Part of a small language model's weights.
Size: 15 layers, width 96, 1.77M parameters.
Architecture: RMSNorm before each block, rotary positions, no biases in attention or MLP, normalized queries and keys.
Training: a variant of Adam for these matrices, 6501 steps.
Each number is 500 + 50 x the weight over the matrix's rms, rounded and kept within 0 to 999. Layers, rows and columns count from 0. Numbers have three digits each.

# gate: layer 5 MLP gate, 256x96, rms 0.109, rows 44-89, columns 0-95
# up: layer 5 MLP up, 256x96, rms 0.102, rows 44-89, columns 0-95
# down: layer 5 MLP down (transposed), 256x96, rms 0.0987, rows 44-89, columns 0-95
gate44:552481527435510430455518517570453526594529460459428556518515489515530469503525549494554440536512522510424529503543488507526562451497500479506514561450391394502544534455545515498486598503518481522458502479528426527480498461584477523521464449543465627445492523431615609507408440534587525482
up44:474452508595581454539394563549480580524450561463531452405515419444528544547578591505507491467545560482456426619465577508515581463404528438544453442488491494507494465537565496527458536501568571487531583545443482516589491463532537464467484496606516526608560420541565478523530495485480485508
down44:450438413424512528445466516414440511486529563582532555560487534547509555567493470518516557441446506560512474507511469491546493514490439575478548601436503505472498398496576586449533483609487500483536384504453445593456580494432573510506563442510489491538501447543397511536547514497448523520
gate45:489510480449570543478491473413607548444517494410539514469525597531490441574482488505531507510503621460450450535496458492467600496466582556391545511483477375468515518503384488494483487467568477585485454527539617528496501459591554601496475546452534482435605461547586458491518398441455397404
up45:469491522484569587429491412493553546434502511460518501466579497543479468529526557502512477466509585412475423517480575476513535509523499532486451485479469390480470500550431369419471584482571457500454404531505550485479486386538474566531497545475487514479595490567490389510507509458456499397
down45:502530536609531518466559442613487483532452438507415488492556492439545546454525489471435469502558456435479498452446568538517464510489485491508473511527525551503359490495507457511543593505416504409501470547497492536484499391500458436533526480522386538523562445511501523448479529527320519506
gate46:433502434440462486495501467458521455465460480502594467468489579511464532543491458524525484522566516535511451392527480498446518523462599493491593517470466419477495512475537466413555422507518458563484419531579546421480510543490610538571506488435487474460470413499449470456481481515529457523
up46:459525507599471415533463488492450485516539438581496528535550500527467488546526465547442538620617555452556424517473441459522440497488459465467462477512455451460487515434472446483530498464494477534508485492421491482552524512531467562404449425510551529494537536571559512475482478551517492425
down46:530632544524451473566511429482576455468527402502474577544536507466474497512557534527437521579526495509548519434500521544504472448478498547440543467455469497450464487558482454411501570454516459467541549515496508416491499530498424530407554422482557540562502542464574474408463457531502468499
gate47:560549514512560521569504435552521483471444486453440508511467477550483498399579460551531521510542522617493554513404483515556563502552536592564463540439523412521569437509590523577450494571557547540583489513532506572533568487440494490568443616470603421485552490470497487516488398456474540479
up47:454427623553542619485538422504452508466475515518495469571480512531534414393474594461513435446536476486442423600507501482476542467513537510557444488466508434549543450453567469554486552556503466519531513483616510582570554546479448494491379502485484461400564532444555518532529519438574502454
down47:433590443562484508584519458530468414491461490491517444474512529463560546536490643532507572462546464558563497575528537452528517516410499457478520476504534504415678585510455494456557533523523462399486450566435444524442567495496467574443445495484415476512545587571461479463532487490521434489
gate48:555469400445507568562516542434608531561532436413468567455490500416511401548400489495443414510382519530534463522480469386398617547507520479492459545449466496477527448534565544563483519408605451530441560482456459462476509487504429516538450501465488551426417589587548485591541554424618496418
up48:515528483526506522457596477491518683561553477411452534477470468491561566585427540542487597511531549423468489509537513476500592532543452451459425567510658463587495392504505545503541515547539561565473558583542498509507492530441465406505521456541578586527571483490545474453498484493574512461
down48:527540444551492530438541486559425609623479571485463519554482623458410504500529467620492492412451542488578527494510475483423523478516455495458569547465580518558564540467401535538413464406449355393526428429430556577514464498567527427494508489470406556499399548476603512499507554593477471434
gate49:464451548550561534483566577579588470436481527431502389548541462522571364500414544478470540617517521524446593499464502499484554526462466584538468419496561473524520614525479497553534524579492449511526476501516551497484551466494490441472491519483562508553564550461511461451532485500458513520
up49:460500528487547563486493450506557531467529498465442511419524504547513456460495543546485530484423550509415507510433523488542582445473530552551451492569483498504484518503524506517484534480529380518485473392555547449494519471589488412562427471527540471481580518458540546480535507522410488533
down49:463543470438497479513411422564439549447563496587387496518506527496445559492487513555497468523497479579446443527414577540603443531496535449504484511490551546487502496519550471465509427504424561369509489576514570503462513547488444510478542479578467505492442538517472519541509499534553453506
gate50:523519509419390591544595469428521505511445500478467480579567536504548517455457477470500550533441573581485484595531507442595559459533477542483536533503518564645553487548568434536501517429525423506415425614459470521487496526475519488418518444534427462583448558520567512472493468566471481444
up50:608480522519529460522507461506441535530572525436421557351433520481520568495464416416545469569503502558468441569386573587466615572481475497515493514553552588464490449536494463608532496522552536526505546487519512532451459528568405460562535443534494483433588398474545486518449548508514481568
down50:470429523561452528416592559524471521510507371573505501429445476430406521458502498550508489536468431440529449537447533605536493450516517440495487514443511588435546559533495634450403468592548484512628517424515491501577419543548489537502522470552527533530466540502465536558483605437489509498
gate51:417483526454499481468490522517509535536532479409575525562513487458473529498440531504507538559465521520491396500536528385485519478458520571508491492496410468539477460499518457434501414527443467490430510432570406543411413428500471565472500510428448552481454597551479581521474528497499438549
up51:478499482479380422494471426497518504489505541496476518477551486559541564433596391602577472529525486472565482495588555612460509520515504514449471510448512509505475579414511470485551579535499545519495529504475433539475525483485492529539407495498431455454514482577495571432504565431567510499
down51:558506473472490484576521530387512592554521516532512511596499391532456442482459532503458496467535458519502565477425493464619485521459540571456519454450526559561490521597473476521451500397548541526550551580558560577486499514539538467582484489565497420462492509472575498552507438497531519404
gate52:503520460541404549474503497432496418501452509491515445573488531595438444468492503558531488493529477513541560511417437536476458466478605533465560413542402536510450602504425545547499484508506595467536576467558541543473472489423588472452522536488471452466502470493496540406551565536549549491
up52:505438485429586477463506545515466568483517492452474555475456475439527565484559480463483512517463505488460512488604452492470564552447500529473497597491539483391565447475521524517526480524485447582406511528487485468514485472535514561539442489508572511547525492491531498561460358396476415518
down52:572516471555499527504491513612539486529510401464500497468550441482444472439451474471571428543517476571450634496474431504569488493511513527514505447513478561520499492539514500551517480550453526566448587412558532510484471496449543449455436514470487465570551542433529520460509458393526504526
gate53:497417496464451526496410518540472504488482449519546473536549486496433481483533525533583466629524506434438493485528479546460497493428497441558525466540494591570538527555524467507484525504409471463519439494510539506468530544550535573530450523567498489548465405469554535487576468501454462425
up53:512445585517473515467540491519544427424483544471430498466527496578532550496484569547539479540449467435555456487535552436491492430500462476491519544425503509573511484478465521529549590516566467537469455506540526540506540570531460557509414421508514540469534537518537542479500535548538536506
down53:559458575483528471529588530452489552524557493457440571496459462445468457512571405578511537496563482516519493453547459447510514460530540513453499484529546543544444482498504501547504576454542500448509493505507399537439436457489515531492491560608494465442525461598497420506499468440507479424
gate54:455486468507469465391434492537500508530490479458482371482405501548477530570504501439443539490528551567512407472435481438440481512585523442432482563572444595496477494548496519456499533521474626505612603487491543519395550551461523527413421615556539455511524459530508482478417500521492495498
up54:481472612494536439416545517502489543534463528467468425483547438447434538537409475417570616554444439586565439460488488538439416458475509581430516581553542480470505335499484454549487424472556548410568495481412528464493482521561483475502486500508524510524454526530487522545516582567468544524
down54:558469519489470533552467550507541449591578390511574504455508515561467540503424541484484387567410489451503523508436548539558543439529463317472528507485525442466448438482476485506511479549578478439355501466465507563471486565568438477574453492478546488513439502402521478514497549504480469517
gate55:492538492519480454409459521525511402576470535480493510437555570506453424473527507589550351492489557478514483516572516516557526514517385435487522486578449596505480520459468477557480512429509401544515524433478347472579532518492528532516500455532482426432394604483556501480452484472492544489
up55:455502471486463506461499518473536458505565422397541514571407522526479516537563551508400541534571540531565512546560524501568509498413559467479528497539493500482452521422458464415600483568424501495457570449507473435370517547455459536534610414408444412601471441449419487493504513587472491565
down55:505506622565488532488489451500448483530491532598468432471546503503609538436525441500428567429493505446460546529397419470564533546536527485530524553501525428579490500486431533485464525433590424509497440472460486457574438483456624474529466403510504533541579539476529534452507553558332474468
gate56:505472448486523524496481493516470494528530494506454510547478497554507570474540472518480523516507533505482507443445507448488482541465504478522448472503432456473484471509519509493437480479533497530501513535504459512538454495547591534474504540502554537535474530507489460494547557444503417537
up56:468509514465519552459516522496530456442440511495524485488492536511486510471522450509509438453499505412518511486519475563495427482525556479468499450493528522511490526443477513500508507581442479519554498500548490508437538513466530521497484488464533489523504520505470501480514428497480479447
down56:456517470487546454574470526488537525499550482443468483555514529526512508507486513512476431505529491456495535470527514550490389513491526542443473525509448523498541533488486525455469522539562479460548561498511472495553498475558495529511463477519520486529485507483546522461506455457477486519
gate57:523387451467528535447474586493454547435476486442456554375508484517597538567582447521552436485423543435460361511557581442491503479479512514541473538604423520501555486398553521520485410399571500520558522448528459486515383575503511584446484493496524536494488534555595357467478466371520416523
up57:407555555483458458581481419467536507539472467613497588471481594548484483407553420568430446423520528506436577532482473547500504501597444535364524539471459534460510490514546560573367622482519420493568522434460464558572525524584589473469450558505432505444326534530398548497495536516555508409
down57:483510392385483530516506556596566521493490386475480434537515412553458442543548483473486457454393491535536502489595490562522470576384442531507464533516545402534578506492458479604426588481459582582473482498523628425437417459399505480632454474383585497528494462413560539518512484431378549561
gate58:405397528443487465443525511529499480533525505474561475437524491329513396560539456519500557505459488523436449470536425498501466587370415404422472511520480476525434479404488510533490467594530476613459558475494544463399475543575436543460494517533509560470480593422491435544466510455432464439
up58:550523528504579540420511463527507477537422383421537525481518620517454472439521586548459456514488493631573473569628510412464436540412479433524525550554478417525480534478599542489426513516539501476505511545542439542506514528390520437527533476453497490454611521426630505524358509458437458490
down58:526456448577444481492409497740499528441496495568533310470533534477452492506466377528459502563443506503544536586553495461520490545489545411522544531567465546586512434507546502484451471453463529686595450469467495523483506594502521550577484470469434580505518560410504448484474441495409508542
gate59:461460540505573490507500512448514462528434550498550508478517445502563463505531511587495460519476524520497492514481547477408472512540436481509444391495502432455462488516525501524500539509545443493541552507511467564509477511548458480466541483499499478508471556475516543555502488530513542486
up59:525536467432503509471519500499519441521434545501535502486515500528532433459577499549519474507484517496517501474505464435437507480546526542469523427465511432492489523449572486545528587528481430512533469535487443465566514530524458514465508462499488524565491431472476492476535523494532493517
down59:452451582523495511531491539404500488537552470495524483431475485459571491518521485451493436460476540564472454503483486523482498516483406501501548491522511538447478562513491570465485504471541517429546549477495496456512464476474510525593513495479455491473452486450452493509536481497531502471
gate60:452452479530560482365526516513453409459494544443505502467484502562483471479485494484561416420460516376518544498516528423481565451556511495543528511550466563414571466462494561580433486425483428477395524359466416512602536506536508539533537461520515495479486549504556570456496569531547468473
up60:554551454547557519651486612524454502474416505544502495509550439474614541439577408515467426510476548515467465471502487510472505442570384535519562458455522427511479548526484453470534461545510525505510536541488512550523461412442536504463489580534551462542466553483577482426420409321431460557
down60:448522383506459519513529445428456503499585462392468491507453480465446556501537583476509488464575471445455459488489430677514541487439490441513475497541543494404477555480417586511522490550445493592462473457426527535544471538566461501510536460540586490380631518457478511445542565505500573466
gate61:505519432526530465506449516473531515479571497484500473454486503562462456543520468551638494479530548575547565483497399531469538505528546534526464519529450509512515531592479508557484392481512589576465520504585484507476539610561509473482498529489524509483459445501555484506505419448569406572
up61:464516448551510508451427473490472573455569545546479493479497435524486467519487463478583485532488503507604472511464497527484525511536484527608470492534478486567478548570540432539478440510472560461448457510528458440456511521569452490519525524478482545557475492511431443547444468530588426561
down61:445536598540525527448456467639494542512513492538471494537576494504516481436481439457413499525451448425522444530527526514525491516518506548478501507525493442576496501445531451441477525482515477554500441505418467443444468456467531477550532481487464523500504570548539452552465559568479565416
gate62:535492445580424541449523505432524647383457554528533449459524443540503561523632412468508482413503480557479435461434488427454518432497582579461503462534529569432460539496524559516414396565470581516607471488496560574473498421528586512533464419500522540574458499474466520502650468539463484422
up62:464489469606493470497456465432514622513508514532519408488465458524613582443530420507494552502500504500443416509410459507442487534481437517438570481386461561355534499503506511505368369495494569493473513496665418553469585500499536524503475461456513470394486489539449481534544471508525492481
down62:455531527489445543528605554531563546482479480505541439489559490495496501476459388448424474486423437416477463441511383534577476478522512482474439445397511446478475469417472615506584445400521446469382458525479491439543484495522431420444504401419572512613592617571502475452448432455459535464
gate63:491409478545531574520427455498451449467540562493522587650451530540501492445422546408489485524356587461551519516357480600489611485485419473521480495559512512501419503467524500572450520436460511468488507450493537564468577537491488474443489608458462503514513645441460391560496547469507524486
up63:607598459373545571493515475509461473588423503516531500545570562517453458517541442522586400470464523459452495576380466510534578498487475473526459583364466465503491580483547414506462391573532494446497472530562450547583528612460543491503524472474415493551417555480513484470481419488467440585
down63:556431573560432539568515546558499466467571440439514459446462426507512512494510543552368510549515507529605497483512510600518513381476568479507543586540482505449514523338412604444472533531544422602467448531487456452421585450427561588587494608555522511475554491443508521535476528447544504465
gate64:528497419540535530600575493501483499509510447474480516475481463448552456415556514523485532498493489502392521573479541548505504475479458546494508474528438464407441469461507527526453517507556495549516523558580501491545537460498522463440467549526495418500534439606468448552532539426506495542
up64:512532502494544539549471567522453486412495528510427436512533480577437550473408485478595458480509458476514510519495560504484558490452530455494468488556502563469482413504475454494485440459388561489517491532530563574480532501458477506527468531564569443505526519566514511515499560426488527446
down64:530504507482522439504464468601471476409495441489479490474525432512510529509523529457548495551587535460484593543543420500416487445555529469511544536492542552468642521408505440465505490519474576551460556487464498508550490494509543498413413453519513513461533544480526510485527475470502575488
gate65:506597559491508549528572523432538431555458566400537542533542532616546535498500489570497498544475499485524474526467456487475524482441528487418558502449430482378521549486462495475462445502545498513482492487533511434500458469455510576494494484527496447499533478504520523477533462536485499465
up65:518595542493525538493558506492492529591481495489570550488599466570566547463496516550528501515439442475495488543512530483496547474451488472486504505441460542422510532493497424452506445554545495469418444484505455424476454460505472532532495536501476440513502474492450507494483494549479563485
down65:515500470502413450489482449611513575478488478550538538507523484548504530471421509475508499498490466534534535504505468455528494582510504476551420498505532461530443486470549438489485536509506518435402494425490504446522474486552453474521514465534488492503458429555410515487424463539428520528
gate66:562513472493503465492471534543567559536529440467531429488467553587495494553443477602451497387479590484529485559502468503520605557579436494448462528552499466555559545475482461447494456515640489562506494593580416471489483517432499454515513513467453456478496483520545548529382486430531497532
up66:545490565496483483458521455559551510453506528456502488482519591420485516477497405466487421495468561561534483464388436543531456519461491580559485477457538400565481494524523482565490469573525519521512480566537439543510552514469530430503493591486389469436507463456501468570517538485499451514
down66:527407444487557450508468532447487547560506456442549492528537523431495440492460526473486400510464529562537444392496473488491451521561502554569576455495476561557504519471541455542469545523483499368566446499461395468468548507555549542453519588440468485475518503495460479513506563502450442524
gate67:434377430546520509513617489495519489497526608532490485516450562520546447442486489513523507437546546556463565517479538377471568522605447508584571530503519533498544479524531556525506517471398455564491530579552551439524525547486579494532424514440486516515541533503516376561482523517508467524
up67:510373578457466452538492543504502521531547535601408472487470433489413576560452576509427535472446441527499471560502520485455522475503495512527516426562569499477564438528456517520489485536496478463471457454477553572533576445485527386445486603554419507386544556529556494506428516561465499511
down67:475536518459539515471451435518564532568440524501463524455571488491532438503471514432492661554499462438469540412529499568469561551417440437438549475539502592492489619504553513490527516476471470442429533466512554551478486588584468441510538460483524521525498333510486504479549468509489610523
gate68:600496534507482458532548465434483482491483522482464457494518420464510437443441628464558526458525542533454538541493541391505472440472532399562540465564498461532518465616503542538457533479589447501497515500561534479506503551540531459418539449569387436540570599440610493505420542385498430559
up68:433486540587471472498450583472472502471476489481484593503431529448503486459491550555483496563441489524505446526540484399437657514425488477484500536509447486470530482432517527510528557529463458489379472416455482566516360495466405517527496567467533493517557469538469534531457533447541402506
down68:453431485460497514493578511606531448518458487454490413503567568554610490528424380596559498547569527496504519444541488478458578528456450497516556439463460560452571487482514501535539327458481422424455429435455439479507542450483480547501520505488509504497530589481537506561531552564459546526
gate69:549402478451463455499543450554435488537536451481403504466526460491633408445592539484418513527492430563490592418457500477504534584499413451436500539576502462548601488472454405514406557490552404594561577491450404575430512579485450562480607447429602509493476558533544479570495583505542518476
up69:501393483543436547451576540448538507509529491517398468405415495431568519520592562406440534472461344534591565419413463621519533472486486537479441539466527444522536402426524532473473528516454510575546566432505529502553593517482521534566594489565595554508376586569555560527525471587567460506
down69:472500446436564407533515398588426525491512510585545534378502450523545450486435568411511446457549471521518423474521497453426450482545513526474461543487427480470443515601492442567509490548470533432428538546412527500433461494559421430427439516510393479423377528524451533461477590444556526570
gate70:526439448515481429508497524478581484565558480457518529501557495475501479535483578474506465559519498549535484571571483535565634490478451423493474485523572542580538444494495528508459511427511592509486542513511520516571463571480553460518496527393488572508614601531494501452494507504526525492
up70:552493481553524486502451467479547483487510496474592600510536545487459543508525516481478441472523500537546494541549514534559542474452538430521538467434525551594484475459520487575473541524510544482495480430466577543555431527412495508456493535458536489525574519520460487437585487511517558440
down70:547492517497540584488539504627411467496480421483488498504533497459426493520536494477498435478575525444497442537475504464534543567546496556493494447419518476463436490514457450462479493479537563410448506505497552482474485412481560571526512534523562487413499467491449458533541500500553519434
gate71:497516524489594464460508547487471461570496506513464591537482437430506557561544498522503500548502488511456511501548516408547435460534552344460489505529447520438456466478547478450420544464475443487557501463521464462443420537513507542477493567490483498529571521489479537520563558479472516400
up71:526482502502425450508459388527455586456559483528578536502530437507549409464557533537412458499501510501599517463394502520539474521479419504582432492533501463621493446422478496590553514562509512455481455528475557475509568535499453431559522442519505509480546493545552482558479516517547512513
down71:558501529477457479479544486514542497454418531499586473436512455445505444504441509489594571407486646538419470502487484504482575430453415562478529578502528522513495531572465544501490426500498517573507522564567623512531540513471506479569397548534475461541451530505524483476493475531478514518
gate72:577474485475503427454530475466514409501407550460407439430435568490374511474515465531552469434526491450505416427478508526577573406487550537388439510533556585499578545490574515603517547577332586497500597502514464566493447500585560519524495592519635529604406462482462594523490523469482608480
up72:502448481562480515453509435401445437501548572475628629590565502468542448520473558399494527421492480476527489553530552548565521582561493507547591509433530511615430553458397426587567430548548481527537615498457492544535501526541478551393603312471489473629546520565447451448690429546564525508
down72:452542482635476512533523496480407478411488425507518506524539514551675428523431529463461484544498480488439437521536481437466598522574548550410555534497586499422475476497516463518453456593444547577500477549535516650485445470443443423367446519378533557484466567532480484427607484487552478371
gate73:455518413492435549484456470443521514530429485454442472493474556558498525527545426529545440452559549540509453465539428403441513458464497499422398565487499448465512494480597526457507436531558579592447519537581409454517482551392530460425460453449479412548471486488484488551472462425507475547
up73:483505457520569471515499477546509478614490579500478506475461509527487499509527428536443444453420545449521446491500490418468479518582534483468380601447457553607491501619531575486476490542612470520501491470547403597487508562416526453491565548489511366509429571456488526526426499512497472446
down73:470454532505539440462553510537406563555538530486487475506550499439529481563531475530400577409474488478527414500518497450505528532502475521512544508518431560557572485534464436538570509489512486292623497512425456555499503468488541475556459559443510471384479528468465555480554499557534432459
gate74:521532487513527489502463532493454450522524550501501469498500541491464439500436461500494530574510542433494525459592426524441483509468612442399557458465380491358529507455470547474557571481480435559539591570553467509556569448485484511425510462451483509508546502435551451515547456417427470500
up74:442464460507495502484536488470569510500502454436498456468437514533518577520609525469544455420461518616504488585506473450513595476443491549513567530538568511537464452539485597536437408513531608524488443440512561475503415539508532527522509579553484468472457496563547544444479509590576405473
down74:498550529500529556501487540477637511480591526492488489527462497517478485510406483500474485498485623527426540510568475427485543445463473486451555514479355496505477493481466517513423403559484505569552571509524520542467513568437482499374536533499459384480507548505493437441459501511400463433
gate75:544455475469513522508497512286551583453520512437530441495451531443459477475475527503493482517456524463528444511437433516403573484397561540425508503548486398514501536583466568477545439511574509501448527421494519433491424476549569451509516555420501399565585545483532557485408444506523510505
up75:543446508452542585524536457460488567408545498455488426441545493428534494484517485487435432464449516440566453528441502431482516499432461594531441476472484408484443436555493513493559503479563496433473448404391469437502491484524522428508556521476427451537590518520464499435343497543497541468
down75:531556544482505492500427496501472379501526462563455501472481503468510488508534435516489432483464536479495510426528606509554443564513491532551503478455538518483420454596546544512456540447496517469422493568460477546506629432495439502431499540590401548467462523579495426403438576551530523500
gate76:489528415465492438470614409455550514453449561567584393515505562592520512430527463592520451502508545502483585419592443391544493404418589516554580513425538522581485497506528469556417483577526436508583507557531529445478439554555498419444459454527398451608473492605420613544549518437496446547
up76:465445507374511436541456436533499437624455523370421528570472360512475579534448519532508576454519465486468548470473509468458412506537438400527508447529438568535393543422486531557460529510470476469488533514480468602506542560510395550553447435462541592506388422429509531499541499636457546534
down76:522497565586570558535493600415605499447489542537527350464406469420434548504516516566496530530501488508536486570494452451498463526578532510413549538384553400524479448644466460396495468514506462528462464570482492606473523520414544448526563525501433526465592511511588412445566470462415520455
gate77:573448381441510530512505426510454494542478546535505492504548464504533479541450476449509502534491561541502462490479515473521494545527435525580545620466543490576533476508509543534548505515581489509510515512466500612557559562503517459503471478532520555486481551562564498486497586524528588459
up77:509515509454476500478464483578415540579531533427482489453449456494555467484431482456533541511536489503496464465437480542431591581393482476497504494469524489461541494514463485487564579497529497562493453467524421532518494456507499470515452539604487496511585495450553443583501500556444525479
down77:442487516527424546469522477428477511524551589511444497559469503491488478432525466560441526478494462485530462548449529575518561446430526462532544483474480577498566509417517527457509562449507537452552436503517487504565521522559532505418458468510529431556423495477398530431529487575575536471
gate78:423518464513500546486465513539509499606485526447433594511379472505531515518400576487475523508521574497522529528442439513528530572595482488548535515528517485493486540522471568612463556581550525512478521499575493475546478487481467438523562461468514475494510413394560431549504474556559520550
up78:542402498498507422528507480530441479645505462482438614530480464513590531493470550509377490519595515534537535549428487494595512533580478476557520469442522507542496474499552494587479442515535485482503528503529497451530559498490473477453526447423524539496500499481503437544482496532532571511
down78:505487504433536520511533455577443430438470550504394533451486464486491556463463455490449493485515489520453459535491538519534577455478532488552444549469454542518386500398551512508503529404509455325490505466548547540492521536553467495464533462478447460528456490515405507585427512523434472520
gate79:432532443425430429480459567454536490477479507504447544471536515431601477471475492482466432531513487528498523520437483457527541488463495424493532474522524499441528502530523489470538422517563534486454421508509526477524449552483586465506492503463468427401525515562477432467481509500445498485
up79:551462485489561540460559476479519544501497541510504517568447458526496432522443503489446507497475564394505467523542508584558490521495421503528463525517476523491504469494498530590488517462475469528512570490485404620479528539553487492471530492481478560516501588448422486499548484508526543471
down79:525444499492503587475490523438490468476479520483568425492423479474420465487500471537544547457517577568505476523588530532459505469448458448461434517463434493518538531531517568500459453495493506432562503493479544549522568547501489482471467474455438495438527455460518488542506485452648579533
gate80:513482500462460549494552487471494489511435442446470479468442455514564402411529558536401465578485510513559527493511446525446509455499533521480507515429506490461539552476535506523431571486523495488489518471509498549439521547435476451510532544503517407479470479390486481506486494519475504620
up80:430487518495460531406541476476517388509482553510582549487471496490512485470489483479488515553487518446447576438456513549499457536590447551531501456516508482569540523474567517490487568480490477510537410479490513494479539552476503529557531498420501461430497516449439461524579518552587521588
down80:541477535442521465437485446484529496541508506624480480540475512490465533552495574449479482457501505547425490536480467539523601470493495441484532537553507462474430585459465538505496541536634429470560463511529471478539428517536481537481477474512485568505529476544511548496471504528444522400
gate81:530502546434510497486389480555564454443410580448477483527440566469443464443448532544447498426498532500426498519463422456487510570570533519582613470517487459543591618462481511402554486435542491507486505451474524530603400494583482524448500536469526562373539587527512464537384463469528579512
up81:475437489594476471471558507488489573475586450596540407491542521552514479536509523453425496499591414490555524485478414517454508384538493451467510573406535576359513429521504562592565420472496589509416625483514467525563645447559483374514462468485544496445445477466513441415516506546438465591
down81:477419522510509478515500350457452538465505572598452479510467516468415549495600548384478474494502431505542464512511465471433519535570584461631483588473550476584598561454510502543389417536545554388469547500564464600519488504525554535456537479567512520417451453468557419494610465503554544391
gate82:440495476500540466446502578447557534443524569437447526457536485512472546597574406437623461484585485537559420450515563544459515394518571546465462508451545476536530530526546562514560513484558576465490541480482511579467393469467539422558406563561455437506493510491554512508475428450444528513
up82:565467568470512425465496579467557499483508443498538485535506481502471599509529498458526481454459548494496419503577535385410542441510503462464436586530463391430561460453539513500472588514516563468496515543461454441327423584457544581404417507559469473459596545476512512446519463465483495477
down82:487526503522417522498433496544509459504484574478556552490474511461467516545481430468491482495463459457544489466450567485522460585519457495538486477438471499505377512585525480477459444509623490379548503574490460655476580603536533463400575469521464365542535430509414494507540528568512453502
gate83:527534530487360517505573442479508501550543450461592505516464569517466458443519378556482550547466484506536494525541463462538464385590507479453473505434485484529531502459588520524498516527518571527428548490505437496438489577430591485428541483532569460529454539501571554521508422449432486492
up83:522469547558501593559449541455550378531457439404440541590516408476503473550468567396515641546434510508520434502535549543496537535538507404438465490530473476569443540477511554491476592510595551417466476569512452609464519499462494514507508537497491448445459581424523500502497501466470426482
down83:589490525484504549483572473569442445527472572481511455482448388397534502457479503477479437446429413485528570485517459533557419501515531505543413539586420574549545420436488534389532500513411479350518570477487473526398534517487530516489507532561474490524575535462496527485480579505506542498
gate84:508526479419536487524435559473526438571468557546496496471447529392493518523472504413557495435476511451476441428475443599478567532429544544419572488479513499480571585495538513491499429535577518511507458484492484523516538589504496499575488567525428533439583498482478517585471564432493482505
up84:509470527375476505442525516512458430516572501597488475574398551506580597512538496473461433492491531500511475491500450526491513492509516502484499536418514530563570466462569432491544463511580402503520514496418504463460583584522468505502503549553476526381474484510470434557446542462514492540
down84:572426560481537496526532522559484392535540433516496451482498438520558536486524497541483456506467470474505497536544548592577551513584499454589494467413551534548532517375533462516588528482549503402527512587493526504422528457496458457453462595537527499474482469502422455485491476444491505534
gate85:506526452507592497488477565411487521529477498512517384450538595488542524474559474435495478533564496547542543505456471457452470466555466507506541471471512484428478517528543461499486424540529480452503410498505515559545532493482572543507523483489570475526544472561497490498559484452462513530
up85:494498454502479479467525487489541604483569454493556534444532460463554557544533468498507555486525554466491530530487507535512555457491473480536477580486496512475534515587491542491466483465456504551487545566495577442455486566487568532517519467498466497497518427586482409503510500437524487431
down85:474579525413436461536466509512549452488503487500563416444533557538450456525483464513481507546499550468448535449506462541491487546523538502482490525441483502563439447573473429456496514558525572568505463464499507549478528447440462444542473435533542508570537502491550497477447495477461517509
gate86:461466484567399623436503526502509554468602567459499509476462606550505478558527432483538559503494434569420550379508523557380431464382536570462582581449540588503535517504499523484483544520466493471505586573481475486524490485341467531539428501484442465536482577412487587535496468456465538514
up86:499491546496552375562510511573497467546482452608519497532500423495558475462557551577501473533510542446492530601492505455568466404589510430587414495550443372516485426513419369501534490575512421587543412495558463457372514428573560477533586516495539533399554477586481413548441559594505439491
down86:451529464496547426514533491527471476540401469587553569443440507473498418473546583454460483578498539453527455591481492503494524534570574483493472415599404419557529462512563514530480426477482439538479534516579606485442404509573566545533524523472682522518606428464522567506460599515545453522
gate87:505599512434563516430447516398506545461579492482497383463600544466464526509557496537581434499510485493459493453534471493422518434514544506482437454524483366583507570522507440436416556592477451552478500535511460429313484456512540528406526481510553523527562499519535592531488479472482375466
up87:521541510471608606539463508509620629466582475524407502499475498601524534515469445513536461552632547551473547552496510583549495516480492504535448544429586405530521511526586461525510460448524561517570523660542516541551446523474521534481473512429354517508563385532522364548502521482518513396
down87:476604586528550487470469522475476495440502399477497534478540642407574477539552584470448505448435454499430472514531554527595434507545534561500512621600564437561456551454372477519449566556418516533530524533534526481497453603474496445462579521552550481544530405506373522523469451606340505528
gate88:546513469497509485534463601411502479575502537401514560521463458442499571438526459468537436551473567505414473467552449470473532546481550541466460544503496479504457497483523505465455425560536478542556573487563521557494513443481539568514529452521481465525538451509484543420481508495509392480
up88:487576469489528533537487553483526533535502498445495570564490424392507547397485535476507416501451511461436563483526500497482521476477540552533435516511494465554430534560480426439419450536526463438489541497465481528508463429467534527540523475533470463564520486495360540459458481520517486510
down88:412512499460498459401508443477540586485424430499436487512513435533481454479398553520534473520414463476529599544465497472567418498517469501569490487457546464516493486532517508461511555473459427448438476518511441508497549449508407426571486463553464499522466506478530406523480475521606477512
gate89:496437515516425437492506614510618429456553547460517403467490538576533496525440391434494455510482534498521506537526497474508504561409599446421572443557468496502490497484384550533529502529493441499590526468522509478480441473544470513372464479535586400484497516477550496489541494545497442448
up89:532459572487443503403481535584530439477569519460482421407492489507590526504490524491434469482414527494580521514536594489568425550526507493464492498524516454510478492541456443432427566535469472444582535446457489459491449518472399455440511472540520491549533476466481449502525548595519559452
down89:460509550531465557479531423518479514491472442514430517463547522442610470457489468558506536435451601542515492492480592562564479497485471558531501535526554435496478460473502450535423587496543449521486479510395447526462554496459536468606531488503437619580516499513557465517518451516424517457